config.toml
n_layer = 21
d_model = 160
n_kv_head = 5
norm_eps = 1e-05
parallel_block = true
optimizer = "adamw"
lr = 0.00139
beta1 = 0.95
beta2 = 0.95
final_lr_fraction = 0.03
batch_tokens = [8192, 16384, 32768]
Each number is 128 + 32 x the weight over its row's rms, rounded and kept within 0 to 255. Layers, rows and columns count from 0. Numbers have three digits each. The size before them is the row's rms in percent of the matrix's.

# up: layer 12 MLP up, 640x160, rms 0.105, rows 312-393, columns 80-159
# down: layer 12 MLP down (transposed), 640x160, rms 0.1, rows 312-392, columns 80-159
up312 108:121138147108109162115177116145140136102130126134106158099088184126170136206112102180120117128113088159140106161134120120124199117062145142111147115121107161117093074117207157202162104112160200123085114086128133170160130088126138152107163082
down312 109:194176125195133131155198102099155094172153078106131174143143125112098063121108153119138111130166081145112112139157106149144144134167088109132146156129152154126119122101141122048092130114126133089061154128084106173134097086157154144152127094
up313 107:112092131118139118088140186155172123187106102109121133111084126142145135159155119148195134120163124127145150149177191117132200152067130150123111124095061135175129118140118125150118138115132157146112119121139086133145120112099127139145176147
down313 103:140115176111147145119045103155110201166145121187139130173095071169148079100120122155076124124077123155153125091061072143097083085126085119173123066089158145153108145111072165108178046114155090161111105124124151166180096148107148162134102112
up314 102:149135150095095207116104168121128124114175088110133092185062136090173146130106146126174161089073086111071141116093110176135119091134115168095143077108124066176117135092169145148106079158125134135184138158145129118105154080130101078131207133
down314 106:119098101158092115097181128126149121105115138183133098137180147195171072143102107103096088163091169070118142116100136116128099115113124145171102183129114113105153179128174161060121099072086135168163116103118201160115114150144103116113152157
up315 090:096092145154059183181094174119108093106159146138152135126118122130182123093145074161130165132125091128128106140116197095093207123077127197133134141169097157165143144129117067146104111157190138163130139159086154140179114155125108144128124136
down315 086:169155122110129161099152134151136070188157104149116194087130129098094130137109142095103154207113123105154111137113072141115105116108159152117126113095144120130105073146162149164177120141201169088142132179109125102105175123199128083101099126
up316 098:133135118119189147160149150102119130110166175111109142141122084134090088165192131132143066156138162125138117121119141098209139109165132122145126137128099174126142196123128082146138187181151129123142091134177141117172122150143158120126161097
down316 094:116100094086143142065142174133128116159097156110157084112165100168117077074143122109120159079107101141155165136055113132143096180114177114137068124162125098143118097115115124115143113108077105189137140111109203229117105166093144065154091088
up317 103:135092101123092120142109114076131138113081150134161144135097139080124156149126100161148148103108126155170153146144111122113135140102111181098117050112116148213084138169107151087164165119130106059165117142190082124147104133110088163142097072
down317 105:109131098116144108150129073094117176124122107157146086150068114151100050051170168078131103148143114163075148111165139181147148199153127109164127034091147174075163121128102071127154133164111124118138163072127130182145130136133088147106140079
up318 089:117113193173125162113114158133097105090140205162133143170118156092097129122135139120132126099107136139153116123141144188159136140122137110058112098132122098105134088128154063123192116137163113129140164145134107104149201103086127177190078165
down318 087:103124121064077126134139129168132149131146095122116126067138135118117099129133112080149105116173136124108118125148100107076149178135125172160119181127109159109162122153117120136131168087103173125135180129092152219134084155106128142104219104
up319 119:107117098123122157184135147067163143043121086096109103154107160138144158137155130110137121122084173160164147128194088135118114070143071132147177096116125139098105163107110071151177188111152158121092136200158138178113136171147162161130163140
down319 135:126190113120084071093123146148077162098168152060240125154059130145189120103144153129115106148076102128137077157132098106106180128143134135177110117136123131118146217155120160113180148168137127100122125131102098157153092158141172108126209081
up320 101:096134136119127140183138159057110111062188147111103141119093140106081145057141149140164104085136179153151173138132185147092132145137125179124091161135153145103131106087179104146076170107154149151138121093160131166140163123085110097137114147
down320 106:108147151206176136150176166133149139164180128107109140090144097127161149132133140121131162156172094149145108127142131130142078109131150112090123153109084126088139130126136092101070163076079157088155075127118123179127164132158109133128119136
up321 092:162127159104111098130109131143040106111148119121105129191186158153152131158142190156100129150165126103100117116136160164209142150098155141099067088138162151182169103147159147158136196135174178050105150136130118124143072148140153108087148109
down321 092:066153154201155126080147160095156114107081110155122093101114101111122151131072103147101165146096132144161153094126125114179116103134076109173155083111078151090076124083091049085110074132126160163154179159078124150173119123090154150169127117
up322 098:174143178123120155147158147082074056125113112119118140129111141176112187136128147158161122138169128168125098138102162139148148105170136124146099117115117089095136093136172124185143167138168118068177155178167139100158110089116125119133137141
down322 095:084131149122174068083108125150147126126134177176140102155152109111115071099148203166070093068081160109151108131102097132169127134134140140114156127098152112135147166115088105122149110094075106125146137055142160182116149162111098151148121083
up323 101:131127096094137128167174153100142162142092096088095132122123141095201151184156107145064142084110159161135182112142178103151144144093162139090114063164188168118132102131090119128126147165100103079130081134151132184150176095147131189105113154
down323 109:170118142095101125142154110169103098110118141175151167126109139123121120055141167072126101157107131191102124162147111132160112062103130126150139118152168140127142114170171155180108165147129160138129126093121158198138132096080156117123162147
up324 102:056095159091097140137079148120148134113103166117073166153113115118111131145164158197080154108088180057175084150146197112146177130142101120126105117109137137137085142097128135120161140140102056107156133184104180155120099115067138181082177112
down324 105:099087058108102111108127113128171117044091098110165118078137153137103105152168159151120127129134091161133135087157127127157173124093196129128120162095101124115073184106160142084145129100159079102127110091097133219098079101166085156125150076
up325 086:157109145165185103107168111118126141138129109151135153115092129081099148145136144098143065157085119121075096112158092133117062097171099147144145110152114088163100195115119148191152110128088120096127131109118125140241110123091136119119158144
down325 086:106082149096131104084145126194084105108178154103125109128133084165128146093170099093120095102138145100141127163179150122119141160090138112124131117106123184101161099195120168095140120143141084172149109126159170129128152192200142151140170181
up326 103:150108120126132111100155108057119143109116108123104159115126119104109160160154093164086091123128090183190190157182088190091129084066088152136117107138122119083113116166099106118088119114170135106177181151200135162143163099128124135163182151
down326 105:172180081095135058085085068131137121126117141152185187128109113124150120128144135202117131140157208128166124125109084090158120127149139121150115161149100130165152127095081114161178138142108089102156148131166193167123085190105113179106168100
up327 087:213155100123123126200132173090100076092106124195113151114121126162076125167170101150168128145102133116108179129112104170126106104094138088141139071106109114068086071117149120160175131158083137086128123113186126161131075136157109064101116058
down327 091:095097098127129116200121161156126116150140117126149113180076065149105111149131108119119155159133116105150143136140099168135156159094147082133140194101138093144118134105050164128057123125120136126159158143132112249163147100144134098145124153
up328 100:130068083080084143125104137094098143115124147180084131158137140150153152162141119148058078097114140134128148180149053113169166142150137182146122096124140150235198156145134112176098201120149136060124144076092110115144128116108090156140120089
down328 100:113124157102135145149122127130151116103170116133071108125121114155165111176107121102045169110097156179131146087173185104111119125173044133169153122100156135140115079075101151189137104132111126110110200162161154189134155131084122137127172137
up329 096:147055104123164188112158114119136106112152147133130143168171104066121125120117069098105090099176119153218101091146138096128144163117229159130181106117142148125077092176108212093156139149154149104128125115145114140110133127166127133154108092
down329 104:182179120136091064152100096175133202124141140132128125115121196143120070158179121183093104162141100157103167152186142161091151188149075132122127117170127105117173105039160124187140109145112104110142157112119118240173115191074117154083140091
up330 103:116145147098162131185097172068105162092130125126117113093106169124148137176153091152158107108116139163141113136179158157115143095123070182104137089147106086082138119109152116184153100080118177093104108166156120108134087117108150123109130105
down330 118:109143111146115100119100133090094126078145148125109192139182109152172100135155098137128099154095110147115136103172152141121123178095109172084145088181094107116124120153150104135170136135124140128118132171157132007129125099127150137123080125
up331 098:141157123137104140202201132066137124071107123154081123150151214108138118136140114131126152181107143205179100158119108142105110129110153147098086114077070125134109076145180146136118153169130114111177183092138119153161080150119155096103102124
down331 118:130168135113125142165156160079147152111104102171150155121094146102154062161134102097178095148164102152143141120150137164152127156072184127100135096121113148116110183113152167116091060144089063116155097192131138210150102155129088179129100129
up332 105:091120147148110165124116160098077116010158157114126150110084141109129100141169134191099141089128146133121183149178143182142094121100110134107092089099069107094153131184131091088190127089141174086108144209110188157190148123071097132132154089
down332 106:168090182101171085136149090112050112061170130168109157108168155119136137048142127147151139162123104148098115095168088114144127150192099109112077172062082146096141118135094157095119046126172187147138154113146109200156119119138105102108140120
up333 106:126118106064086173156166134115128116097147133162193089120155196156116121123151169181163128089126139120089141160164129126212154118148146102103128079114131059143143139116125137153156122127188131127054129108172151182092096147149095088119159094
down333 102:112137138111066106160131111155122115068181132094217117089163143152139110146145153104143189122127064140090136103173127173119091118118163115137059160146102112091134133131151060117125164117114153181129101135120052105152097167137125113163055107
up334 092:130122135139116105127174149105108097128185105189129142084152181146162156134144131147143134121222151132132153153140130096087103128129136134164172145140077105092140050136170144157130133142179117144106175171130086125148078165106133111187138144
down334 098:111172226168131112087155149105102122087101093101142090129100121147108102181083176180110150128132076141125101122131071178112119085128104102156140112166074122109100154058110172121128143082099079071129076131104131215135142101114139157110085073
up335 104:160126096134132117112136127092130088140157159170147126201080205138137137115115123191114071056136157140161111136162136130163186087168118155119128148107125137154062131122156061111101159181132129108074063114137158102092136143066093149141131162
down335 111:075108151156144169133105155160094104121120115173139119150116113140116115120140098181138160111126109127092143174160108120191152118126120098149166121084153099116118120159098115111138079118178160155144108128076079245132148117130167068150128155
up336 090:150169118083134086188132125090125075077138120126119098116145191147168201074115123109129099144143161118092135134206130093141145096189140115149157096223150091193163076171103120113174155180139157105149142076124114124098145124100160132175142138
down336 088:080136051132120189116124069142082125123128124117100138053132097148131096085093143149128156120139144087126096094072129119160110118172142124145108104105085115068108155120142172168132145156120140118130065183088127098143095131117120213128107095
up337 109:161155102139131128177143127129086112103111131143153132154154189179146153102144091143158106175100157165111082144102160146154136082120054127090141085176043119133115123162122089156148124138099175106159125105116149129189132193061178097114127116
down337 112:112119132121151097139171136132083121038149096116150128121109191187112113161142191090117129123130124114149119079117101154158157060099140152090145063196096164117128117113197120122112067069088146111105103115117108143090132146083105207110166098
up338 096:176124127131145172153118190141166119155139141123185133151121137137200156152135149130147142125101177195085129175185182180074142124074064100106137125117155127085116107039102120150155097126141156126183174136175152135121166157107072140130146109
down338 092:135144168133168119127148139150181123109126149129164122184167104144118123111073106079093085135167075094103084123074111098086132146128068110092148106150164128145169154114076181147163162118104145216128126100083139145095097188145160130088121138
up339 100:125125126150183151107170171143121113155072082150134093153163139088174068134142201147171159145131148140141160125174114151145171138130099152163141102125150153093076184125139122134108172141175153105106123119175071158147140167145173138131132157
down339 094:129155133134094156146167113176123140143126138125119106064092093126114143105130105181106122110113117124131153148169127154124099095159198153093105128143127142114116128124085124112137104064106119110100146141116164191152143133070113103129099125
up340 102:100141171136125157123107140190124170102104100174100129127063170150209175109129159135124121118131125108058103145129130141166143035092042081150100088176142082166154110075135113153125145193107112066135164091112114132081101142102137135104142124
down340 101:144152151065162157124107065132116189133201128121144096179148098087194085158144145139137134153154109115170121057131067115168070119130099095101091143116111138123123046077130126164087104155110138143165172136139132100055116126088096157109095123
up341 097:119089137147148163131159145116095123122157129150090095183123114087137160179126141167134194133154139089101099067212150191060120174133121158126165138060118109139092113149202130165138098181222132136134151153143098129091135131126166113172101126
down341 093:137143121052119085157107139126144105099118131168119130128097100181158128074128136116119053142062147114144130148126122094164158110153043113161128066170129129145114219200106163147101190093080138105157090103114124154168153132126152118150198100
up342 099:125172096101160135153080121145077158078172103155114092100131123144095154160162117141195110052144167144160140169163111175142151145104116146110153117108164091133146139204122142098060195124176148106184162121161155241170110101123141109120160126
down342 096:144118070170124059106197067142151147142161139159108135109086113125086152113142132182163113102147181105113129128082153046100129143168129074151113145136122178074150112137147062142149121083113137147155095122092099189102092161155210131136136156
up343 106:121125121101189129168183147092102098129136029151195128178109078156145089135149094137164130122111112134193135160143122148150187070119127151126134113209126113087134119150165136132121131155134153108183164113119158129135160118076157083134150142
down343 106:121168110143088152173118074150172151188105074062140147148087121103152137141139158122191147077121068144132158145124163115088065176131151092165140169195140125117136081151065104134136131107115161108122162112118153110133098191108109201157091150
up344 113:122135119129072104178174164137145111131176119130132139128040122115151099045156125127164124144145134160057149163158127127116106084157083160117129100103122125184163173114122103065164129130063137108161190110131115134119133193160117089168145153
down344 118:131163116185142142141103158139122093087120110228124151074117150169131076192139101101162141135199117116129134122115089120106109128158124112120171144095145119151084114113172110098143083121118169133100124123161164156171107156067116093128149123
up345 104:117122144159077151144126183116067166070128098129159089118062109115108102117139150116126059099126161123149115161133172133172097128043161147132121122086162133155130137098095105115170148179099147118093112111155124150178071124148169187109149112
down345 098:100112153137124143090122111156151141176117084161100126163153075190117151054210136104140082180098058139125144110132141102121124134186129117089106122174136105132120168175147151133085121106076150123165125108091178162154137132162101128154110095
up346 103:170121148112152144177102145152135097131130190124113108143098146090106135119156176177119136113129127118165079156156167139114205101163137154092149136126080068086073106190174058143143114093162185076156114131165146138119143121127198092095123109
down346 098:160193121104111142173119099097142104161164119139229123148096114156121108122158107072109131102113142125120097148195120138116131130153098148116076141097034116202154135142102137193122176061101132113142149153143132170111102117118144105128191157
up347 104:134122197142159137204163149116134074114138135144191133114122156168145109143136115154130149095168131117200178126128134141063181104142086112143143179148153121088203142098106184114137109117165165135100158138143117138154116132106160112126113144
down347 105:071103112182115154165107170126098091165149093132140171101160105087154054110151123097119138150084128159149122123101078085122120127131135142151154155181154112107180113168172108152161106154089109137110060131164094155119126117128097095176112162
up348 107:107106111102092161112143112058124129187128105174140118191140093087220109123148126175128117169089140164099113109135102143166142108145152127121120069179156100121103128134108150135132175169129194039160124092145122108122147180087146119169115124
down348 109:161119095183199105185083115164108124061137120100093075129146168103140147119123130193100142166095123093109094142112168141062105141125143121099162096133066087101099128102125100110083121122124171161154092146103150205149134095169142128081119082
up349 089:157148109083092099127114138073093075090110201140126134145186114122148069090133070142105148071193150161203114180110079141138169164160139110088136095152132161115149083149129102088091173131149070119115135168143076148152136127133154131188147138
down349 097:076167146134134176133153142166120163124174092125152118139060103127084157136153148090138155147097156094142117109141115117136098119046108178117114152120159135185120163113124136138193085144165198180100154079138151183097094100149100123099075124
up350 100:096159107165107137213150132134166112161123167139140107168123131138220118086147157162183196097110136124114135098120127130182099106145098107164146067120138093121128147061167127173107155120148118111097165131127104162136158139122127101150116117
down350 098:116105136110134070129105160178153107152133134206088113141094154103150161149148100112091120109126196174174133094118114155114129128128143107082166110133133137152093136095165126117177139132091134148162153128106142118084111222111188082145111088
up351 102:066097156130076103112119158078111056118088194084159137067129143115127121187158107109138186158166165154131150175086087117119136070079102143148127097179091105136137103112135105146099118117148159116158169078128108093118092141098193077093128150
down351 104:087114121171121102207123101138123164094106146068212179177132096161130100102146086125108089106155142128103137112147125109184059140118110141125089116105099185060109125133139078116124102094132104139183135124132136205139136144108161097189156115
up352 107:170125146067143171167174194057089107091164084124116173084161133173136132113181123107209149164095179102125130071137124126130144097111136138087104117170185180145124133107115107148147132191178124087104133184159134157127140143092135182117149155
down352 120:141178117109204174164120158162129131111106121123221094151164133137129098084114115133130131117122113087108144148106118091125176075107080188086130132206087103139093157144205123150192103143110098102060181143134170182075179109117220101098116117
up353 090:103060115138103156121219113136124150074131151133080151104131127098139104162183131112077133102152142147170111169102132124147128148132125160114130110115137142145140131170179125098191116117129120105193095168125180219188189150127110165189095127
down353 092:115189108095159155137071136132111091131111103159139127176143108144080126075124097119184129125144066088069151087117120096134146058133140112183139141105145104125188142139074119151115136153108149146064101065134132103118076125114148101103167131
up354 105:120169132091099184137142111084192120167134107088137105156094121089154109085185149164167151110176138125067184094154107128086195072157146136141106123211117088142139095163130134184084122200191106147147156188132090090120178127130098102108142183
down354 109:103050077090109102152084093154122128099131188135129088134106174105150168162121146144139131068154152116113126151179075100117129089146133140091127154059080134135152145119106190100112188155182133150102120088102137183124097164128140148121168109
up355 094:109119151091101176144145103133165105098138123107091099145068147089120162140134199186131127145095123117095172126180120122140097173181145190101108133155163170189138188133131103220199108155125198136127081145146130152137110178132128133082118132
down355 085:080139077115093125134099162121149122124033109170127127128166126139176106092143121128134095148122119171143117106089112085147145094095137078192132084135159085097138138132148144072106148131178109145067158139142200129106131152143097178101165118
up356 103:178078161141092142148112165131046145107128149132103103117125181135165180150108101112170106108162124146055123137144141120147128066116089144125132103180140110129174081071172170108072155131170216096136090108118121142122136077102137050093159159
down356 101:134038094142129140153148102092119179097163116101177132147095071103126075118123137106093188190074170141125154160105075140154147102153079099166122188126101064149103106120056135115113064142091061110132119105048155140156070197132094116099160131
up357 108:082130120089098135166126150102076107145120183140126126137138171130164103074122185118143160124165133127158175062140159095043171088114150191093095147087129137152109146106141102137176125123177161130126113118118161118138140124097134110198097086
down357 117:122080160064155108067138125131157069091164146129133132125079138073201134176114104135157137110159114214140162147083102134116115135136112116115096123114137081174102110120150121128140116171076161169108166090168152202141075132121146112159123132
up358 105:072132139098085130125154153124087147125075155120116140155132205137110072192141111149065122150145158134179079130092164109166151154112120125098104095143089115168091162111065179185159143186136177091058096101124183118150144109107163175126177075
down358 104:169101136154064078125140050121163151098182160195095127076137127099149179083110108124153124152121143178051174132181115184148112164180129147178125131120152121137109145083110088135160131143084113100158165117102121165137125122148072083084104128
up359 103:186141064094120145127119134110158099116129126091074133126117208102120078098147134125116107145131119246099140142119120096165185076173141139171126096177130098145025069132117157141197145172116175078156137065151114136106140095144112178118122197
down359 093:116167180052153134130114123141152186157146124147137096087152149123150103164104118160122103098072061104105121120121143171088146105094187129134134154084031094122142128025152155127104095080120144132103110175131136175134131101161098121156164130
up360 101:128185137118062165139136152139166071153115086102154171172082166119173161110152167139090175112082125124106177112113173125132142120142122136100093162144053113115164165157118147116129157132048141131137125144162136119186116149138093131111162111
down360 101:121160123153098157141163144136147080147176106077084137124129104112141112064153133147155068096164133178192084120112157090136154112126107098160142142105136125159149118141133098151101133164132146112134154079130186105114145120140098131112129106
up361 100:092077146110153139116183163108120140123099145055084107157100136117123103121131155124153149095129136194149114142144174160089106112166131212108107076140130141110066104045142042132157121139102116140082138156139116111165162163120059116191164140
down361 096:149140057245119091147131070172110165151083162165112130162132096102082098140113095100093152106131118105109160147091143181118148145080146091148169186188101139189182130139175122135140143120153123092124152121143062138122118102097088136114114056
up362 100:103056156117077124184116166128136111114213109154062134136142115102118202105173102140166135098165186195089152133124197110143165079161181163171175151172166131111115076171157130111108130109145176145205149093116127170134128106090123087154107167
down362 091:193157143127152128205149134130114150046130147126115139085196148124130057080113113117080086128071117094143142147138132207092124111070147122126179187145112120111105091078102194103112161130190112095077103140118128170098106118137181114137076174
up363 104:118148108168132168128079151169124134179098167116118105151069143153148083120133152123119164137154110086120092176151129156133153153107039122131127124128116159122155088121126170203141137190131115102108153101101090133105072155145113149052169129
down363 105:135115101072162123098131079110151162124142137106113087121147116080132127128105067138134135171125136155062124108074081107160108097108178156121112125138130117119140186109080106079142132158148198117150156137145150190168122136106131119223114009
up364 092:093114162072163170105154131076119099083104097073149106116138163138116139143187153168120172127126119109198060124113061124157200158088172124065112095132111100114144138131157090111125086126135134120099159198083107173107171108127143094069144080
down364 088:132123134128143180160121083149100137169102075100152110141098071121124171119113138138083167154062090184114117131131153092119071136142146107057162143095133147170115102118078126089151147081148146157137146158145134253147090190181140140168111042
up365 107:118134149112114135169179215085119074110145107053105135181109139078178096145157177167143094122154158078160196100133134158141153126147145146131058140109169109127148190120113113127092107127171115152172190079137106129128131149160089093168125156
down365 103:071134092116133165067188124117120145175190195122168131138083107110173166158123127175107150062117108147178156101134193108153110142054136120102104177075087080107138132120123114126130121091134126119102131126105112181087114077177125134094186145
up366 104:167142127097151178201142103131163116100067078125130164095092168105118122100189161209144135114102123146119161105150171098168145064138135125105095062147142142112071153096092171091114132128088181136144100157115140188145139143145086070174153115
down366 112:151066075127111098109092084141185102078145093132131083146203144148086057109108074131139083134142090120154168084143139113128140153163149081095104124107115143114108114119109097103185130164074101145118177177100121192092132166130143123107160117
up367 100:110110183097072153127137154126134154134078134188131101205078194100164119190135093135151113116092103088139122095108096141156087125131125156097137112077097159154117151073145130163119121167177161161122136120203153124107120119121068166117188090
down367 095:113121098125117119097063121061109120112045028072120150129128119159144130152063135123139111159120178144114180077137165110173132098182154091180086134165107082099088140148117084205054103117120154152119134108105115086088081156124044136116139206
up368 104:143140141139143165157121142083075081121114169084130103230144146178144130136193092141183085099122126066122155140140112187131124146134113138143131150183094172115074079184116110085182140151104150118153142135198110144149133197125173177143116133
down368 096:165245097160103121088183059116139143127134121085134083132107113134091146141175198138140120156145125107123175096164179165094088143104095114055117142142094115149117122123163136099101132184170102108078152127106183169134152179123145096087124114
up369 097:119148129189132124154128108057067188123162119144131126180151231200157164106119160137174108133109130115154112191146109122131131108130081115150170066159115131163131092161219140148110146141116148103121119126159133170120086124125162103125144099
down369 099:095114158123168061144107133131111185151179111137111110123156156136146143089154057144120140179165128200112179081094100189154108185140106164193149185144059106159090124112063059072129090128139132106127149158134140192136116137096053153165120075
up370 124:124126143059102166165102140098172080117116101087105125089166157112176137205149175149144139101132154092138137141132160112104144136154080128105125105127125128080183105164159082128151128151111142075079088180119127078223138114041150105100129102
down370 121:105150115080128132162093094083120161117139126140089143086147123118135128140117148122125141101150125136094128142136167152115100142146126124102131071168118115095144117121125142154124128138124102098108137143100148000171153143133173117118155138
up371 116:128144150148152174174150145081150066099097103139168134179146156151149125108149110184140109090102204172146202175168129177174105136205121129141124109157116155105103078143176120131156110113140139146110190148123168144120149131143116138121142114
down371 123:104133013153145111101127106116145103130116138113109075139124118121078066104113056104139195168075182175131133139089190131143129105083096124157154129163144102117167145114107126086112133118168134151125110094138117080132068153139179125143146117
up372 110:142110196091132189120123098129089145135111194099124124119111143126159061072123197142091165125072149082121144142140132198114158161120150161111089133167154128131112128071170178127161116143160124120140146176097129120126139163141159068089130127
down372 106:140165112157132162101102133166091113075105086131171168121210107118131090118144157161109125173166105154112185121124119148129132143117113125112122134190104120161118143152136144128138116160151132139125196142196185240109156116022076126111129130
up373 110:136144160115105119205090137154127175097092106092122131105078105133102153041156096120151141110067179129111099149180156079131158094147080145136171069170133132168111139108112153121149180143122062132166111115123101137138196183137131083063090106
down373 107:162079139157134107079074113079087184114104070147112103074151084169143142101118168108087138099129116082170159132076132110061152123080166141171127118089169120060131102151107131133116103073119115148063141098121131123108090141044083154124128130
up374 097:177142128116104121170093117163106122096112127115109165123133143110201122137189130134121079092071188144141108183100083124081184036158067116125099130169172136200135145119131149103179103222141054180094125185156146124158133152079133121144153117
down374 103:093146153120118107105108056081113125168145095107066102144145173059170163114115162160183162124165110152097191106151118105117100091133133145150122139128183125114142143155145141119123133139142158129115197095110115197134084142183188170131147112
up375 095:127117107129121126159091186055095132099128119149078095094208138120105056163142097118107129149144213124102159090096182094152133059160135189081155125145163129091141102140139127124139135145138100133189077102137104126112148165077130103109093135
down375 086:132123120088060083085198115130136163137131122112127068147157092164152155081110189114153124118101095128101134120100098115097158119139143131107058089154121154115152145130134109161152123135155167148093066120156140006160127121183098143166099094
up376 102:117150100088113113165174184099197147095139152163086089135150168130151094096103166088143140118163184130090137081149125151090102151138071167079107103118172111119134116158106104074119095094180140136128161137145128146138140151118167071082171108
down376 100:140113110137097114132126133142200091163137077126092160140045111115118204081052076129119158118115194180061101090117187111095075149151082118139125159140146152147107132182074118158092093105114163076156145165100107110163162110153091153141097110
up377 106:094111127092135142125095134123129103177146172129136123119143174059140163121153114155179052106126154111106141202145129146179161137131151133129115126114119174193118122080094168158118138128111160121161090116145124119196120139093120101156094068
down377 103:095112131137184161166147130107090083147102093118088089173119142117134184145075089182105147080127153138171067101138108109114116150141149125159098082205151155139112129166141104143098129136170188160130103163074088128137053159067103125115167124
up378 104:103127105095166134122181180087129104161102124102099101120140134178189187140136165130136129098117140124119170148196080113140177077152125129140078086211136147149095075113200084157164112118139110087101195110155112157081123147159166082102180147
down378 099:153085137112095124127095058139136107132166183099116106180064124122080072138152076122109117148131114129100190207114155164101192132115160114125115177148138096174108111123185192136076151101205173151180113106044140154156073135130117133160139123
up379 106:078154140116082151173096162127131102070165168174132144146126148165158111092130184151142114125129116118134122147162108156096159080057037110137065122120069086106079133177172098111148114096154143094100193093115125146159065172155119143169123118
down379 106:123154095107133101169145164108070057108111103151130064147083074112129188144103132105114149075119187098127122154125168141074082137161074111107119124132144143110064134158101128102157133124134121193099154130150117186124125116113105094084062139
up380 114:118113215139171154118120168085143155083112140126176133194119142119168156163180129134121133171181205160122097157092180118129149107083053149114188115177133181146142101153072090201125139149166208139090131078121147187128101151155146134107138149
down380 116:153142074131109118178124137147069105177107139042118158125133124121127086117129145061105128132088087108080140144124169128049156131186079079143153175102138147127118109088167102139084090080162102112157132155127111114104104135122106144141156040
up381 087:097106140082096130166154169092146108129133167169112164155135147155169111133159189123172125170206171086107174152140213111133135077166152190079053093115128167171102167120136134112133168146148182119115086166145129112140133187104123130145157164
down381 114:114120168117132186161175173125141114092173154099085115172099134127150129157201161165088186171176148107142128160168169117134143073128160171117101119171080138154100142152134090132127178153163191155125113163162148254121132132079121062157129132
up382 099:153100128079133148179155203093131155110114142133102156089127128127131131139199191179119118128141153162130136139114123158136128105121155146128078145140145154102156159099099167102108161187142167139135144145201124177101091157111093159061156156
down382 111:156151164149114163095113107160131150097150097154142165148086145119098087064191161110162109119187178122192146108139102140152092171123102118166113096143152112091098171150143143127109093171104188111149150091119214201108140154095140070160138135
up383 107:078091174088095160145174115142106059108141125176160081118112098147173144108153151190140146064113141152063126102127135150126099141174111185119089105163131111149107119090138104161127175139183160118132131094125123125124158174094081122135098136
down383 108:125135065126083118172188108163113102095148117209102158102105135170128089110167168105130142084126141149129133112080159097136122113134163149130101097089047118087154090141135180114093116110117147104164106140165031182142170158148140108178078153
up384 097:171175132096177153201130182092121084109176145155127155155135134092133099108167104133149104150135173121131105142138139174099175073161157125144113097195117111079123158138116102116134144140162153109164159115177061178143150109141166086135157099
down384 101:078138116159136179174136149147131120125147146142144134123091137111136140135174168135106145081191150126139102136088177111175104093053183128147138164143159072132159124135156132123083098173116134127149134112151165252113083155126169107146151163
up385 106:214083190085078189134164144114110114130099126150130152108119084138170129116150118154167153198162133089130183100143144177159148103168102147099112154123107145125129145158112140137138118197188139101143187150191100123128126167123122103126087202
down385 110:129118085157118111139094123169124066106114112130183140137101137130139085114159117176136095120123122121118099103159108101151120151129152148091122100117053141127130127180205106138079127153167091094105119145122153150130094156089085120127078173
up386 102:163108188079114157152129167103132098119154127098108146199095131119144139111123167121180109134055162162158155147153124144107151069118113107141113149150088169118119145143153028095154176148135140146097135166137098173210125142134128152133135196
down386 100:130090144095194136136062070181119117105135136060093114165170128108134115104122128116107154152081129139099161056098101108124093187104168113102166157149146092141099133133166099118108149084125155086130128148120163214122111162093167098136141176
up387 109:170145115127195120144190109094124067077124084079102098151133177140148111141128137128131080130141144156151134165108163126109215125144119122097121092187121115132139104116122124131113117179187161127106134071155088135127153103096136207145191198
down387 110:135142107170062164142088098123085131105073109179086089131154123119116172121140164132161142174097111143099130105166086100069127145170109069115154165084099112166171152084171075119117105088128162130149128148152116155131114112175129139202123068
up388 109:117148119064111121093183171118174148120107149155154111128105145123096158161166130164139101149075132178141113182081128155116117134148127115079150111116113127109142093175161107166224143134118171161139098161101152156143111162141130134110086079
down388 119:112074138114127122123166121163123112124185120151157176153136161158113168114095143126120145142115129084148097142139098061137086112130096147106130132187084137116129090194151186101126106134122124193105123104152099199149102129142171099117100198
up389 096:147151075093117133207132190096114170108209121096162130089156131183157146131134096134116105146139151176142145178143107135187172127132113148115090103164163089094149132162124134110158160169124099079086111107137155127155102160117200210142146110
down389 093:073126156118142100136114185087070145148192155165172093161139134157155110130125106194129134155120140169098134114117119151145078106145138136141107053117108090193087191164132212164111098152151097101108185130115178090136131068148158146108168103
up390 106:108133170098143151147130185170191065150126144107086083135137147121225103159112157129167095168184150158190136165133167149109076114088136151140127108088101068125100099127137141110126126161173154120175151148147081128165152135128143131212173156
down390 096:105138103171138111094072148171151110126099140133116105178128156155124152085088129160144189102107125131137140132139128176193205124069086106156082100112182085103112186107219121126145071088166180099085123116171115147184140084121165091096137113
up391 107:179107116151123103147164125079101113101150120126157099176099172145097193152160150100127167106149209156160109125182108143113111110122072121162154091091068132098137141127165106133188150155146139075115185119121155124153120138104098149175129127
down391 107:107099150096093105074167090124068158161154109093177121164102129195131160039106185135138116125067128106185154142095132167145108132149095131191157105100148114113133104085082133149159131098087149121118155115178196145123140094108137132105146098
up392 092:163127180080165093130154157049137138162119130076156166180092093113130109074121154197147137120161136168133150152149109124155150087134053157063135101160132140154137084108114094122116097155158132128147159120170095124094128142157108117122208167
down392 089:082098086167119162131120130106131202127184139133128187109118122136136188145129158116114127084172118111063116152166066123163110125109112170078151156172101181051175116099159142118138102170095112122078081149101100184084162092093159144114125128
up393 104:150129119104154188187112225107150146131085124121050133166113114129162099124130097158157188143144135091106147135171139130073115121142115107138096113119138148109116142107160070062088114173097196152168122148105174161145098168112145140133156141